From a checkpoint of a small transformer trained on Wikipedia.
Size: width 192, MLP 768 GELU, vocabulary 2048.
Architecture: LayerNorm before each block, learned positions, no biases in attention or MLP, tied embeddings.
Each number is 128 + 32 x the weight over its row's rms, rounded and kept within 0 to 255. Layers, rows and columns count from 0. Numbers have three digits each. The size before them is the row's rms in percent of the matrix's.

# down: layer 3 MLP down (transposed), 768x192, rms 0.067, rows 320-448, columns 48-95
# up: layer 3 MLP up, 768x192, rms 0.0671, rows 321-448, columns 48-95
down320 095:118062096130128098095079141107106088111126113168080115104118068139123098128104030163117144151106069090147168178126170081101142094137179132124109
up321 099:113144179100115141134070191153115165185146139168145105181143091120156117135128131161108102165139068144149116141115148115131128118128113148089132
down321 096:121131084112202151101091174101176166074104122111162158163135098127121115117173133138127136097179107144109139123141178132114122149115095121134145
up322 088:070106162151144122121103141158113180153147113144050096114184121118106131150142107119135062170093100154172015134122113141130128061119114133057144
down322 084:117130136144140198103160103124100106146135128132185187108160118175106166135109125178166171150155136143110202084125100096086154124137098144131089
up323 107:139080155101123119101185113083068087135132142107159091093123114185144117158126128109138149143095126137158121162156131104193190179119095170130136
down323 100:112133130173172149152107133143176142160153160112016148144191140099173091168064082152090132118144093095111137130119177098138157104149117091127135
up324 106:108107157109144125198137059162114124124060098094150152150165075121148099126141174118154172123132192149140151100114174142178141095133126203132126
down324 110:140100109123145140122099132210162135187133138178113119109180083089104111172057098126102051130136127128104170148062162197146171079158106106163149
up325 105:133159131128114110093149088052201157133136097101150156102175148144164202096096125126146176090129102096194093109155081125143096156136099188121137
down325 106:037142094113152163084144150097196086138137111188115145125150111168108124191160145123074107055104155115172086118147162080120088113110178189131196
up326 091:137200164112131125120167125145156122102152182106104161087145109129125107074148134148133147066155129071154130153093137140151148074155152171075125
down326 087:085100085148188173102095111111101131146146087141094189141064130104090096158170113158171110187183109142163142121106133134152134162150170057176137
up327 107:136099112118092145133132118125129185176181142146180128066153176106067162144091092166169184130101125178128081116149109167060141111139112126186176
down327 104:082131164160137138165158099150108128085077146119092166109110161180146108071161128169076097132129177091154150155169104118135149160084075140177105
up328 087:137106202103143144075078193142122113132127130105175146116109089104135166210128159131199090129083149111117142110128111189186079117151111185134153
down328 092:111091136180048128146157153108125131142119076101097122109156146146124141124137093148092173169084125134105101139139118074153090136131126107081166
up329 100:124125164095120094102070079098192140142139063112125126117129126121159137120101166125113143130112146146173134131097167126131144079096129131146106
down329 089:107102124174187195078131137129132123099104151152150164120122146141129133110131074174119159082123109098149159132175087139078153177159105096081076
up330 091:166135117107119115123132100092179122141144118063154105150090072158181136102168157102129166138143097119102160110160144111111159115117103136145157
down330 101:115115150117140188098081187121137169096125059164141116129162147064106178151124164131114141179080168137154111077109100127089107099172182087121195
up331 099:137083136181156139170139087087159181067175150133099095081152064208170102110122131118089157173198141125102089117129140063126144124146137142114140
down331 097:118159149148105025099126093128111070129150162114103107125113148077196122090124143086124117151149162173175154049168086196121108152069110151126150
up332 102:063153145136150146086154150176091107125122123129092158162157151157186114163105214085122113101090134155126156119157144145145173153123147055089113
down332 096:170130183089146155082118133127217116118095082123079145109182140119128113177202116141136100113122156158145108163118147134128081129134123192139070
up333 098:180079116126095134118130090157128137167131132161125124134073141112143117126124129118214099156196125107143119161112138106147116122101150120088128
down333 099:136104152154114108167169097086145069188076167131164129114188085118127139125124129132131133120117053181128151120166187093106095139174126126168138
up334 103:131148178122150060120128175157190151182126142127158089088233147147138113103046121155091154124134119138116139150182106164113110156156106164137090
down334 098:150147157109081123108112147159145148115190113088095200075109119119207179156148186130137124108113158150167185147131139106165123089130131148151154
up335 094:190132102126134066130170125159129102134155163153147147150099147136101150164141206108145140134100098114133127081117101105124129125158141098137121
down335 079:119120043082073173078122160116094129068079101112095134110179147142105135129092062106169157103153114140134161086095137061090155152172077143141184
up336 103:123104121139125169106156080178111171123154141227127184119173095146103147090068076145134129148105123121072165164141126129137072184104085143106132
down336 104:104148140093170098167059109164189076144170108157148115097081148165067183099137123101117074143083119130145122101154082094131184081117118099178169
up337 100:119153137084139199092118161088130058118147118186116195130124090112117125069112124128103097081166123117097130118168110145125112200113125109099182
down337 097:163107165129146142155173137161143168166072133149141113074133120075082138096128120187103130037129101114146095154114102116160173143125132051147095
up338 108:149174157082094101121154106088144147127104082126148131092095137114122060127175077106079133133160083148155141162062162132092114080049175119113141
down338 118:136142078132137094074218124169166062129140117145165138131150109144088160163158173174117161130161092135105081129072115180095159100166063184149154
up339 095:120140169124164172053070133108118129101108143152118099169147153083151117095099140129144121096180123115065136111084132188066091068084150172153121
down339 095:114093140098140138118105135227182100128129159123059144145087188107130118186153116145127103072100175129075165161135156111173166061063142083114130
up340 094:127107138081151139143113129176146115102148098132150158114086100116163156130040099145145134163135122135129117140103144193150147141095134088113193
down340 101:079145138188094135115200105098129104167127106136105181092134169127143140154128112105157114120071136141117092154103107138172122090111172100086050
up341 102:167120162100177112179098069103140110117149137095151117130164124167137183160118159142133165114215113086121169131190113063096158101129181124152155
down341 099:092150121140077074091147124096158157165088115194140137095107112142127134088141100113127079128100130127141191198114101125130147118132118059139127
up342 093:136090089084163205138079099115134156090158090128151080158112173106177161138088117148083118139076106149131066124101129127057159130103152131139102
down342 093:118175131174138115104139162086085133138142121169140137153219166102107132131107104117164093122143209033148189151134149065140113130103111146174157
up343 092:162127196072149175150114131114169113085149128179124092145142123079175141100138216099127101133100120093159055126120148119115155100133132114109124
down343 102:139183155069212116125180044119195155155108134168178188111128160129164138110098108148140097137092110089122151104149170070137082145140112098107171
up344 104:176136084114131129079161087155153156100145149081139125128124122184108131107078132112124182168092113124198113137132152131146146099132142146106146
down344 105:139107141120202156119101115179095102157112128131109138133096118051194087151229135169096130116098172116118088127173185173109111146049192121112134
up345 126:103104180136075170127123160103129145092137092125105151142082165095117143153103113127111096115136111172089125115102133087050189109187124146141215
down345 123:130132130154065147139142114075074093118120116114152149122140136090124090150084138176106116134105099131081185160122135136121122181112087176138143
up346 096:092121143077156144219114168147158089166142139137098145101102104118133089144138057094149087089100120142164113087118138130130146196102161151086129
down346 098:160175147094097131087096103149155177090149122115142161138150207107123167153123156121178150117108104075126071147073103144120126122134119119152138
up347 091:130139091157161102068165109135139124123134080170183116138089106129129170062109058172114162158162115066140138140149147098139155123097128139081144
down347 091:127115153081074112078070164137121146128163103113088119131133129154194111115137119119145066123114153155101088127125137187181099138117155093141113
up348 100:108104099101154117144124123077124117176137073105129129171083136132150115106106097052144132136054123155107156134114064221128125159150154106121144
down348 096:121027062068131054065115140190158144104132117137146098156155159147144092156136106201123116063116128120139141105114137097045155126110133153146187
up349 106:142155146124168126175069179112119110158122163191086065083087162181185174114111092165157121176088049152142082164151134126130157098122113180133143
down349 108:130170040093124118108144246134139094164122154086154158140108152165156085082151126115110168091201163117128185139148156101118138122106123144103176
up350 098:189095120121170074073169118111078145145177115138147132080119159125130123131163137082135177167099131150110075149177140193176108138110099093118108
down350 094:114137117078113156176095135105092170153118161116136134138157105151173146058182098131120093139180155150080160111109151090095070090147108186122148
up351 098:123130132129090169141134076145184109112188203148121125144093112163157093135056062101122104162125172114082151120117108142133165122105146148106199
down351 104:139035111058138094144118141099170181153135106136150132128105122096041137118091194099166146134180168112177139085164140127095125139118127114162102
up352 116:140130119140141113153135140149145135126109148163154196094064111074160166147164073121097222104101144104114116127127137165137130125065123138145152
down352 098:110127118081088173158134156126088126108029141065080064117148071160152175182154173132113077166036102186126088161142147119108095105120138113140126
up353 089:164106153158111094099142123174103139110146188135150072115128167099124093100190167105132110110083099095142122105086098169122131147071155074091110
down353 087:140163128088135139119176152131173152098145088097086179138101080095159123125125082167104097148133174159194153169123126128156148107047132147127141
up354 099:151171072093092103124137104102122152185107116162061125143106111113114165161128142085151098162149117186136143088190153125101179143185180145070115
down354 097:159121121132107112123107092148117142101149144134141136096138128074213073135142154092154042147136161124111099226197151112124133131080084144145091
up355 096:124135159127122122099080120090113108092139161147113134136118101196105127111166106113065112099126134055153141161144205154123136103188133141134155
down355 093:120180138188118114160096128115123185120109129112107149142125107118136148115137147084157165140124131103090133133140117066147091066107128095152163
up356 112:120101138145137141116159180058149236097098098147137125169124108104195160094210138148140112166100042120116148156157091154146108157112109122131110
down356 114:161193129123153126134139146114187152173136113092204135136092131138126188165141205134124133109115118156151151124130112120114134128065152208132092
up357 099:132176072168213120095133127173149080117157149127112130137116118168149074091190116104098096142104141143100129104134144175097131057217193086109131
down357 091:149120123098058118135141132128177210130122091140118101119129132120089139114055096127154133149152142172116124154113126104117159156117086135210171
up358 100:087117125186132136140190115108142119065119101153128090102162056156127067092114160136160138152168160127177084076171146145096134131125080131082144
down358 102:153195144143205134159158092105169201125147153059150102111076115143130163157090093121077122112059125187157105150158112119131107132138125088160126
up359 101:147125098127085059087186179147108124107149162148109090149073068101113111149098151158184098152119113075143092130147123117143133124081137100089113
down359 109:139119204120181142134132143131137121077100092077087106099108098104120117151102108082082096130119146127055136150140125121136120078197116101056090
up360 089:146116141094170173087108115065208094157113101115149096118117109086096181066161101132146104085195131156094136163096151145108102149136156183087100
down360 085:142130090114141079172152159096187104134116134146111150148160107116117136104128049158123123136144109072136111121168143122184113103136114092213171
up361 090:065133182135118106130172146182117124145079127156122120134164086104179156116157153079131177140100176119144126125160157127076144133209142090108132
down361 099:200117090132078156108129092130095074119138091135153124105086094104080114122120117164139087110170107187128153144176145054110161091173164172099178
up362 103:115186125176169111129151109155131060168107143177118136152129109154146071104095103141152144153156082133138098125169103094069093168188084172123138
down362 095:126158112098141204117144180118107133099188091092054087143093090172123119098129133141082175139140144127092131140093113170112096118093118100138206
up363 093:166130142139180113119121152076135109147165135109075105159181103109076150104150126074138140131147141100071189136132109140107134092142162181117140
down363 096:103149109138169099153111135177174161100121210194121121169138106149096118067171164128104116069142140155121136130146148175156067182160119162137138
up364 103:140087131133067068159153111111130185071105093195121084155081136202108101125139124093147110101098114101192093117109123134103131166138137123140107
down364 106:129120138096138177112165148096115123135174107117190163140187142085130096104136101122176065099127136150095095128184127125091145110169195135098093
up365 103:141139069082114133143124132163119169084124102084121145184140108169116101183129115094191146158132143087130119094128083144139169126103104112199143
down365 102:122184137099138108084148103191127203151145071158124110179174129125122151074146142155117065083142072154144132098129097151115139163177133103124160
up366 092:095087098104097072127125125152199152145154131175137080150137089148088210126061132106122081194160110117129136134092081135105109081091135161130133
down366 091:111081185221139138133155127126059170109174130091108169156074187090121136153138140121108155108134118111108118138202131125124170081078115141152151
up367 117:158098155123104144140139119143182147118160140151085142113126108090166161137157145107129113100120074133099084079173133178111151097097072169118132
down367 113:209143124127097102122126132139131102151094142073097130108182117153139085125132100087116080117140134177099127150123118205120104175191084135141161
up368 101:107113144106091138119124110140133106121119088144124125159088153150147150128127110088150144145095127127106092098174130145188103161184080105120116
down368 093:103117088187139136094197121074096158106118160133193151127134158069151140125137184141104128155127119177177131136151129134094113069132145167173153
up369 101:135103139073128159078174125180141122091086127124128128117143082135141140153082142119161121153091195173113120105081103117153113153101104115143124
down369 109:085174130160177116150133144144071063113108157103132103101098085172145044159159160175134114109117138167109137139126093104162128135132131093156119
up370 104:117117119114095108159124149097153195110143126135137154105132159092127043123141136152079207188111162117108150095129128167190093171152146120107179
down370 105:063124146130179042155107116060121063124115110077119126079100213161137088123148074109145173113108158120146169143150130082217106171117127121154088
up371 097:101126127079080100147161138129100146096120140089073208134108150160107134123106120118129135093106078084075086137123118123149170145113086120114164
down371 098:111109161097167084118098139072116126126170151133141136126098180143138090125157132071159116095138103110184185123127138159095045135080106127155141
up372 098:169141128117174085081136088117101123108148122139067139193136117173150128143115142140136113117096126113092116149159154154138131066128075134140080
down372 103:093085144106132147074149053162127080174132195187165111170122108052104108089140144117090124140201122107130152163087140096151122120095109132081092
up373 083:142146103174118099092106141071102096111195086172151129128064105165140148163153188047131182134177147135152135156145155169102154171142111094106122
down373 087:159115124144093117109142101139071129104120071063187147122075092177146077092161116083128115064166099172072118120118116113145119099142116141158137
up374 105:090179167116073162099108123149097039138153111224163191141112124128170159103122156121154056179166128130067101128120148143139116228104117114104079
down374 101:114122168074050190050178094121115134131084064127151126110091166088135120095133090187117104153162160109107163104156084134082127175134130204179123
up375 089:135115077159204112128167204125152108162151072112088089182070111113126153157134104129146103149134106152104111087158172146164093118137170103097130
down375 086:136150130106090122144098100109136081176124143162153149132152126110078166133106128131149145155069140154161167124135105098153112082157110160137114
up376 097:106134127148141173155132147088138168119123130164094071080141123140135137091102157158139139136101091143067203100109132137118102105144096126034111
down376 096:154130109142092109061117109126122139152138093130168158154129104099099104154130108109120135199115165105162103099119179104170146106203142154173160
up377 101:091125208049219123130132107132097118100188100092115141139110157160105142126118143100152135127144106110130172115160100115078101147099128121134115
down377 091:058133112155168140166134133138130041120086140181138108133082130149169162139114136119072126093108130117114094080146118132135129102144098051133148
up378 099:088132157091177095109091141144216100133088162181139082105106161116156149170095169077132129141182097125106165085065138221070095140099163093131172
down378 101:125171139085107101133130146114122172132152107110122118174119054054136129168168119090151146130086106087144125117151102091163174158203124137135117
up379 106:158126120073115133103152150148109156112107111099122146152089083149111115134147172067136119126124164155178192138178133122162166171150135148084112
down379 115:128151154117118141136155180135185141117120134072159159129121142072147152133141111093101083162068111196188088160124107142118136129109144123097153
up380 107:150118083099105120077108143092093158116140126159148130114137089090083166112154144146141155137216116109099114189047092142132122156093106113089114
down380 121:088133154139181124158152088159130166164134110070177131118130191133134146086108071097163148150084089182165160111098181157113133094125131056161158
up381 094:063177123122125124165211156150118110152169125134128178141125116115031107176149177138131109106155144099107072151142132136107127098193118121070088
down381 103:122119129153061116138141076083129122156180174144101147125106201087136093167217149126112145106141102125115105167160145107110140163096136152182181
up382 103:099123152126078129119124171109148091130124120122109150083132160105139117136159134103157101123091156170142066049137145129136066104154171091125148
down382 097:123119158184143134095135088086113092113116118127185143161125135115148175118100140181110112157185103108121098170171167074114145103112127137148125
up383 099:131094087195091149119157146115142119142175126138113127102085093079158128116143137085134210180113134120153165110117105081123143119094076140126166
down383 101:090147159092104119132033172179115186144138168110117101076178145147137175124138149067093084132149107113157125103137142086209162097109151119147106
up384 111:148104114148137075128099158119165187182154126130175135129171072127115059068066116160118203122212124156069212172108175142111133104159103143147117
down384 110:108139140125164118144111116122078168155164121143152193113171115134103116127119127069122098192075152175087163136122160174125145149105151104108110
up385 095:154140204076163130158117150088179079170162154085120119087145136094124123117155103162150094089151116126069161133196111155141134106145115133132122
down385 097:101082152026144094129142139112121117125160089147061139079111123075208136149105135118091137139111101178025096153126114139137063116102071093128145
up386 123:160082113134126081108110148108149096184104171154096152124113095146094133107180155143144143136163145106188129140145101085113134104121119083149147
down386 108:109141074142117112118160147113065140117155188105204172138166104120070148065069071099116102186111161088145180132097140090173118159179130136075131
up387 101:106125137141134104086143092147131144141113098092138083069082141133131117130161122081131130152076129165147141110109163147107069183159128122155147
down387 101:129164164151120141101127131184110113123129161112119070125051110127129177123171148093143057165105130100156181150155090151130092138097119127147079
up388 102:141165160148088114146143212099196098201205100137108108119131125108140143113097100085145075155151098121156130117207109116114135136093119171114093
down388 097:170141095107136112199132077180072140123121117119195076108169106119133118136172126126117109120145077149120121200121175144115155164135141120106111
up389 102:160090089134147114118090126145168176152161200174111133136130111158155125140109169139075116158110087166142098156125129150105137136139101178072187
down389 100:146156167102135171172106179093176132108061140145105155113174102126088099111157089068144126143107183089091181145113079174132099135107093133156091
up390 099:132173094113112084165139106183147106130175089106116125160155121221081088178162107127090093156164165103137133119111081153122193173167131134119108
down390 092:114112112077116137159123086149130163127089164104142104130167126161155134179126110122158199148149128118125121066116176094191131143135134110136078
up391 113:175108142119097138098121169101055140094151075162134143143092135110086112136086161114115156120154136098140121182106116200192116096152154104130186
down391 107:073142158085160161064170090139153137161083120150071131103143085157145138173112130129110098126094083125167048147126141169119111158067129093160116
up392 100:144204150151189135157131112062198106117143084172031169056138109137155098066096096162109105136138147130160146138128112237137153153130137142081108
down392 096:103106109165091088049096132138127153122120202097158123133168146109095150137159116138098088107189113089155066110034102075105115106138121111124118
up393 083:110189161133135112132166125124090183145148115121091189174169101152145148111137110130090114088132106121082132132145114122213121116110169145080100
down393 097:178081088099145139127130126168165143161136175119225115119147101129182102113143118140100160090055178123071106131105163104159144141145109088120130
up394 098:186125140113091076100121105192130097114188131117078167113069092109132058119093139159143197152109118154132126098101112083153131158200056123192175
down394 104:142079134125153188140136178120126140131075170158155117072146093141110207138137137101174121114124133182094200084176170124143154140161138134080143
up395 090:112128073144059107139128129143145099162199130176121127078135075185103126117095140098143103117162142141118140154089112084088120146116117108156131
down395 097:135119118100127094107157099122087106110120064136139078170126189082176139140137121141108150204182147129141164092134135062106137046160179159170122
up396 096:136136150116120171088168126116105114051157133082142110074148087081106132125160148106120125125132153125101104143131095123114151147171145183115130
down396 087:125169133114096104160142189136120183096116166133092169138141160124103171114152110173151090166140163104112149123189150058101123127148185095129128
up397 106:154149119107116076109156115188126117172091112110195117173116130138078164183174093090105134169150121137084110114100156101123110178142127193152134
down397 105:081092120121160151090175112131095125137110124108140146149115131113123093130115093162096134106161099143149154116111146084165074131128126178098163
up398 098:084066146091152096148147145138124089113168132129129121110187092183192164146122110091181093172109152176117153104119163166126122125180138105168147
down398 096:128158042121104148068125118072125144172155081099185108097123130101110098150115166128129124120116115122118105143127108097141146130068084107105108
up399 098:119158094120145155094179115132170145177130166151113175102122149149118099114167114159101083144127089162106125042108155142135125066115143073108126
down399 102:140102120103172176171132088141178110074108140150161101160117089168148110145140114146070154157093147183126130082173124144065151129093188120112139
up400 088:142170141181142119111129137146065071141152144164134152178190076124132204159184129111108097132147099143066131137097115102122129091127103110085124
down400 089:150096136124152113160129188100177132091174100126208072131103124127136146128151117130161177104066123121148107145127124103104137155150129196104118
up401 110:140196117180181142163162140104102148091127148137177127037132147135102129111081108137118136097114091106131145181163174140188078118187124128145091
down401 112:077083131097136091130157065166145191125102151129167069133108145146102145136107207093115141137168152139123090105079123158128114133152054196134126
up402 104:124096112162094096108183152143134129115146126146113113139108125115115140132150162088105100148135110147177122158148173176053099139168113101063109
down402 100:125064144116086016126135099167127115190131162142121117092157138144158088120109101156136121088128127191202145127070123127137141122099110150136132
up403 106:161146174122109119186137138142143148159148159193156086123088096137089088138095152148126171090178068121138175156086156072157118219154059143059141
down403 101:140111160141134126144162104101131127146081065120169163112103115082089141162057146111153127139082044136131098131091095137133120132105124160199125
up404 096:166147152109059085173184127073109146182106111128082100133116153157145103116131092161127180179091117092158131100087173137151103148141072080083168
down404 090:169145176115104158106081068128135136100101076152145162104094186128107163133152143154163140153171126108120142127108091108128167156096145122103150
up405 105:134150146101144120122170132117125107115162187113088124173114155130098132151147138164097105133122131116111090091090151118078162107147154100131200
down405 100:086201117166134088211125149147159140208141109182095155153133149105142153088158139128109115183107175133094115132151123140162108127100115069106112
up406 097:082124130139100135172117123122128101086112129121160139118131123100059171069208128140118086158094092179129124174086125117126155138151176110100128
down406 098:203109153141134141152122171149130132080089112134132123115109173130201046136113164163146095140129108169086110131174135101096148118052200105102180
up407 102:081153119161143109072113148145149100161160132123182098108112110168106150205119138089083158117203130172193138162099121097099101169146104132100125
down407 105:137098153103081125159170057161080085191167116069151090123166120151125148126141143108116135116172072148171158161157136150079100171095111089098148
up408 108:119060158104121115183121096169113134118149099129139160138147160104148196155112055119174170071181077115134169149108144107113112154130112123116141
down408 110:162142132189137156148169079108090140117104114122151157116127097170087158176141111160157172158132038070129116122149167127175171105078119115141100
up409 098:112087049109146098114126125146115166091144072090146111116158145168109123017113123145158134168139136104124169156075116145133133143176109135081085
down409 101:142079190080112127076094149103142116130107139168091139164096129150123113162085092084077143089151113110177114099146068151127087177105147128138191
up410 098:154154115141129131153149109121136103125160147085166130133110055158144176113113077160057173115156115163112132170092030185061115158087125158123151
down410 100:148150161137057114121072148139105137167104077110140180158112132132104138125180152133094129155130155134132184126105117097157106125139090090133157
up411 107:079104139106164145144112098177142137168098117097143161145160127090099061125133119143158146128116123193086129088156151117104166163111111144144117
down411 097:142137113129156115098124112065142078116163144159131144120165093129178131113171119090142158114144135101146205102144071084118128103128220149112129
up412 098:152118147059126095156092120103185062154136095181092140085115130137122135131127099147140063110140098103084085090107103120082119095100157168084110
down412 093:166099120150111108099100121105161148106169171105122112133101131135089093097045127164157173098168087130133102167111076155135116117109109163143082
up413 103:131115159128210124132117138125138046088135135144125180124121107093141079118083149133081133067164143060146117157125136165136083118082159158155155
down413 099:112181082146076112105091081173140143152195085168088188134151122146159134080159177174106091150111099139152121099070137135110120173147111062150115
up414 093:111156166177068105114171167099129122126166093171142084100180072112163166147108137137094125113181122127168144111154147152089097171119176098168167
down414 101:133105105139182148110098103159116111078135160126106111108164139192076107112138127122103147131167159153143175095117134123167191150106111064110136
up415 098:110133148152106158180123191131122124131085160182090083185163052129146141131112130147097181167107105128105145123120121169132070123090128123103075
down415 109:132139101109100119137151151149149109131125112150097161157121097090081102180118041054088127161121109161154114126081110119146094125128189146155151
up416 102:108085126106100138138169164138105112151071108130110068182071119109087161176104093130160072085115108091147135149150111144168119141144159160125109
down416 092:164112125171156176122146116156128076090191143193158144088120142133120136105109129133126176158147113131149104159075135075132091176090137089152188
up417 102:185131057153157126063085083100110122093144153101131103133042102115136128085153133126092085147098088138173134159069113125143123101159139156066154
down417 098:115140162137121100133098122120135099101088132102068092129156131126109064097129168070114064099094157146136106132167129160103050093111127095089067
up418 091:043144161167139116153089171116165130114179176093110133055124130126035161141079164192153149132078130056116160129138111169132088064129110152111151
down418 087:145122126129146171150151108164071132159039052121108173177131149126140154159037076145111168118084159104127129112098072087179142163107142111142135
up419 097:154217112110142132110166098060132132133120137120117180090182175161125085133127109210149095131188141084148116117114177066101146072159133115122096
down419 099:175115146136110128108106082144149165085165175163166132168079128119144197106145144082153118149168129208126139096123093104087166142087107255095152
up420 097:172156115123155164140155108129083137102140071150116190140134094173146080063108128149144136114124096111147129147105188167091120110112114087089137
down420 095:073115109122174092140116128176108145111109111142142090141109136065160126182139158143048134165096147169101128117082173144112138166092135114155110
up421 100:165158165135134074114136062102143133087056156110109134066134102114169143134154159026154110113146113177155212067109191112141101172125162138151090
down421 105:091165095075102150078088133072158200143145146136146109122187184140127156102050144168123146157149168155095064135136168107116132140146143090143158
up422 100:171159123066096099119133101110143117076128128079114112098141123154115112169118149094182135127155113114108095162125059107119090123099087120110139
down422 102:111125057152178147132099137060151101154084112141177131140170129147150138060024127172114161142164062157162154150085146083138157119148070140126127
up423 099:132093158193075139119157165131213118134177100187096116038132146100086150115092047156195099160149140141157094159168144154145092127103118133094084
down423 092:102120147145102160147161132140108198157101141110064180155107152149115109124137165158107171101077136094127032100132118167148094088185152105178114
up424 095:104143131141118141146128134124080126123152154063135130159160107125183123131104138176119121156090115153096110138154113130138144091158157111115109
down424 100:163148099102177080127181098136164169152138177126121113105134103121135208122128117130140088156138093145102111115132125103117111146053104111093198
up425 098:209137124159177121137130123163079118134162131092112068147096106139155102134142181103182118174087187096145148099079135106088110094113071130110057
down425 100:103180107162101135145105149112105100083110160117088129175166113129153116125098148209111153134165194123115123153085162143137091077079189148125200
up426 094:104136157140135111119167164122090121167138114128129177080188102180116112187149163118099156112137209051135115125101089151117153090105098129193073
down426 085:148162083123147119116114124139110128085176079119178083148114144054132166112096111162152080110144129213168149148097193140125120134132117122088141
up427 104:116127184139191090114176176135113141122118107112138116134141138146102055125139167191127136126174150094171115203176123165148087123179079139156124
down427 101:137192105149133162116114153130111157129114180079160082159130156080151156173160150113089162183117107115092076158144116085156106132127137110121132
up428 089:125094129116145152102113118099145105117120058145098157156131101153130155103106131139070139193136154131154078082123097097075158183173091145140103
down428 093:155164153104181111160100132058140101132028160185141082078116098140157182143124167145160147098087137066174122090147103131149142159149149145142118
up429 104:091162160154186096149120172127084170128163168105133156119117103121087130158201146132128119189139162122154132120106182101124175100140167166144115
down429 103:151158146159084064062142121217135133127129147070150112124087148113145142107108096130136129049156172125113076115073172174069140116155095120152145
up430 107:145163137112109151172139157066077101107149150168179128119143063152102120110128153111182101200113095176144163084099137113113209086224141111146138
down430 112:114137142049145142170086172175142130194098123095116122137145156110107116125109102129137107121089139201148132101157137166118124135135083097171105
up431 108:115147105101144100136134116147087169141117123144161096183173119169116125095115115112113128129107108139133148108198142136122082155154127044126116
down431 110:094122117173154135198107182136090096101085137103169117153097134105112169076204125117171119116060115150121116054182171134155154132121144063070103
up432 106:150105145130132162145118137132120172079196106130101152145085079107097102155131121113176118148166164142108185143079067162137096146099132151154150
down432 106:152124136053101114115097108158204117173101124175085096157193172087166138109102131114147165118189144158154151134093112129106091171126162153078145
up433 091:077101155103140103111144122187135109075122065087127111101096160101153152127130142113168119109165108128161167119126117112148149122173128082080135
down433 095:133110140162092146099128099135117141125178175162077108145144095154109058200110105192138177130172098115118137170125121116149165139111136178092126
up434 097:113103128142139131116077089111101079118143130060108068135117135099109105105156124136115112140141087211114131147117134113097097109128113111115102
down434 093:142157155105132127084167171131160173081095096170109129141125141133088142164169147124120099104121126099156117150160116152173186107132120139188176
up435 100:130120093111145136085155187118120093082163118127130129159121128155125097165096100117152114145180079140095139121084115124116087098090130096153134
down435 101:122088165173159132179133095190116100140073129128127132095106151150159087138156100111107097124026170075122108093070109062172125122090159141194044
up436 099:123093216119112185128138083146057107123132059181093128118123131135155120102094101125149177100137115169099109115130082148154115112097093180138108
down436 108:114154137094122147099137146116124136097122126174115091050132067135097145135252120119146105082152174110154093195129132096109128168081165117164121
up437 089:144095123184117108106124132131101124056123115171133116082188156181083090109124124115115039115151146170162121139127105120053107125124097129116133
down437 092:204172124125088160094152120144152193156183147165104160125118163122131167137152117086109132116106154091128089126123113128216173117161119138185157
up438 127:140134178082095134118152125121066083139130166096058149149143134187181126160094186109148163111084148152114081118126106230071124077110128121155180
down438 122:107088117104143132087092166138088128136094112122160130158142181090132107115117158082110178093129132090168107142158164144168115151075116126125129
up439 098:170151085091178127138169160152103081179092138128140087137115089171167164194128180093111097156151087181149149120120152086168138131172151161108133
down439 102:145133087107039098134162131180122136106093097148120138152145165122117095131062146148176136168132139135120107177125077125135187084138156137160179
up440 096:117100153106145158126123133176135099099190134109123091154118142166189228152079073036131099171130121128097102114118129112121108190153149166102183
down440 096:113069108166063103149162111155112122101117177173132156115174114134090113161079154136119103122151180154103107128130156073100139201119073120160200
up441 115:119107127126157161166194138116174137158084062101090164112119126181110078131123139094113129085168105148132139087111104097123097183163114130136150
down441 115:131120159109122131142073134158131145149164128132077142170164117120075074101119154136166129112152153188147100096142167154122117101117125105192120
up442 098:106096136099119085188171127124135160157190161116078066141127099085133191141127089119132120127126100086086099148165149154126189138121123105152107
down442 095:074095172114110106081105092106161128127135091104127115107154182097077103133082139108212177090113163144153127094127137119049104142163153120112166
up443 103:150126224127116158152113154145154076075129084116154166062098127099142093139110110124169149158185140141118165153021082092086129142040107123089150
down443 101:135061155145130116154152105191162144172123119119138121085173150110092081068139111101109139137172163168109166110104118198122113119133125144176151
up444 099:115126128144128153125059136092097146091218157112109090098211177126136111091123128083132161118137156104117147130124070148080098174073089118193127
down444 106:084128171139125182114140089111154141146139128131122231137140083130106056154123153111175103137098165128169149092064100123161121176175141140147155
up445 102:133142109101105125179174076149144155095117133150096172111143183116157150128177163124133112158130087125142169187184112090122147092144121078116152
down445 103:081106132126095152120152200115081098120142092178113155109076110117169071123148179123150173112123124079159079052143122141112107194092136168109084
up446 112:140214093106118115089147108143114127088129189105138157112112091132149172161144114122165120128106075102118172100108115115164110115233083147143182
down446 106:178096152157159147166182144114114158168085127168146100103185082152126066153173137117133172086129180137104148169128119132081050118071152152136161
up447 105:210094175108153152156113123163100138088093099135054092125115116125170159100106104056146159166131099105134197124164099147142106109151148123144133
down447 105:091120143084134148140086197067114217093160101074092130110076145116146100099136142179169114091143101167109140150130094182067117092129151116099177
up448 101:162074091133149152116183119178121132131095101107124139176149126087172175132127119111088145133104130079057130154171079140074122115107136150084168
down448 100:081153063138151101129074119131125102070141157126147097123139115142141129113172170115164102107148124109182115091134099107175167092178128077094118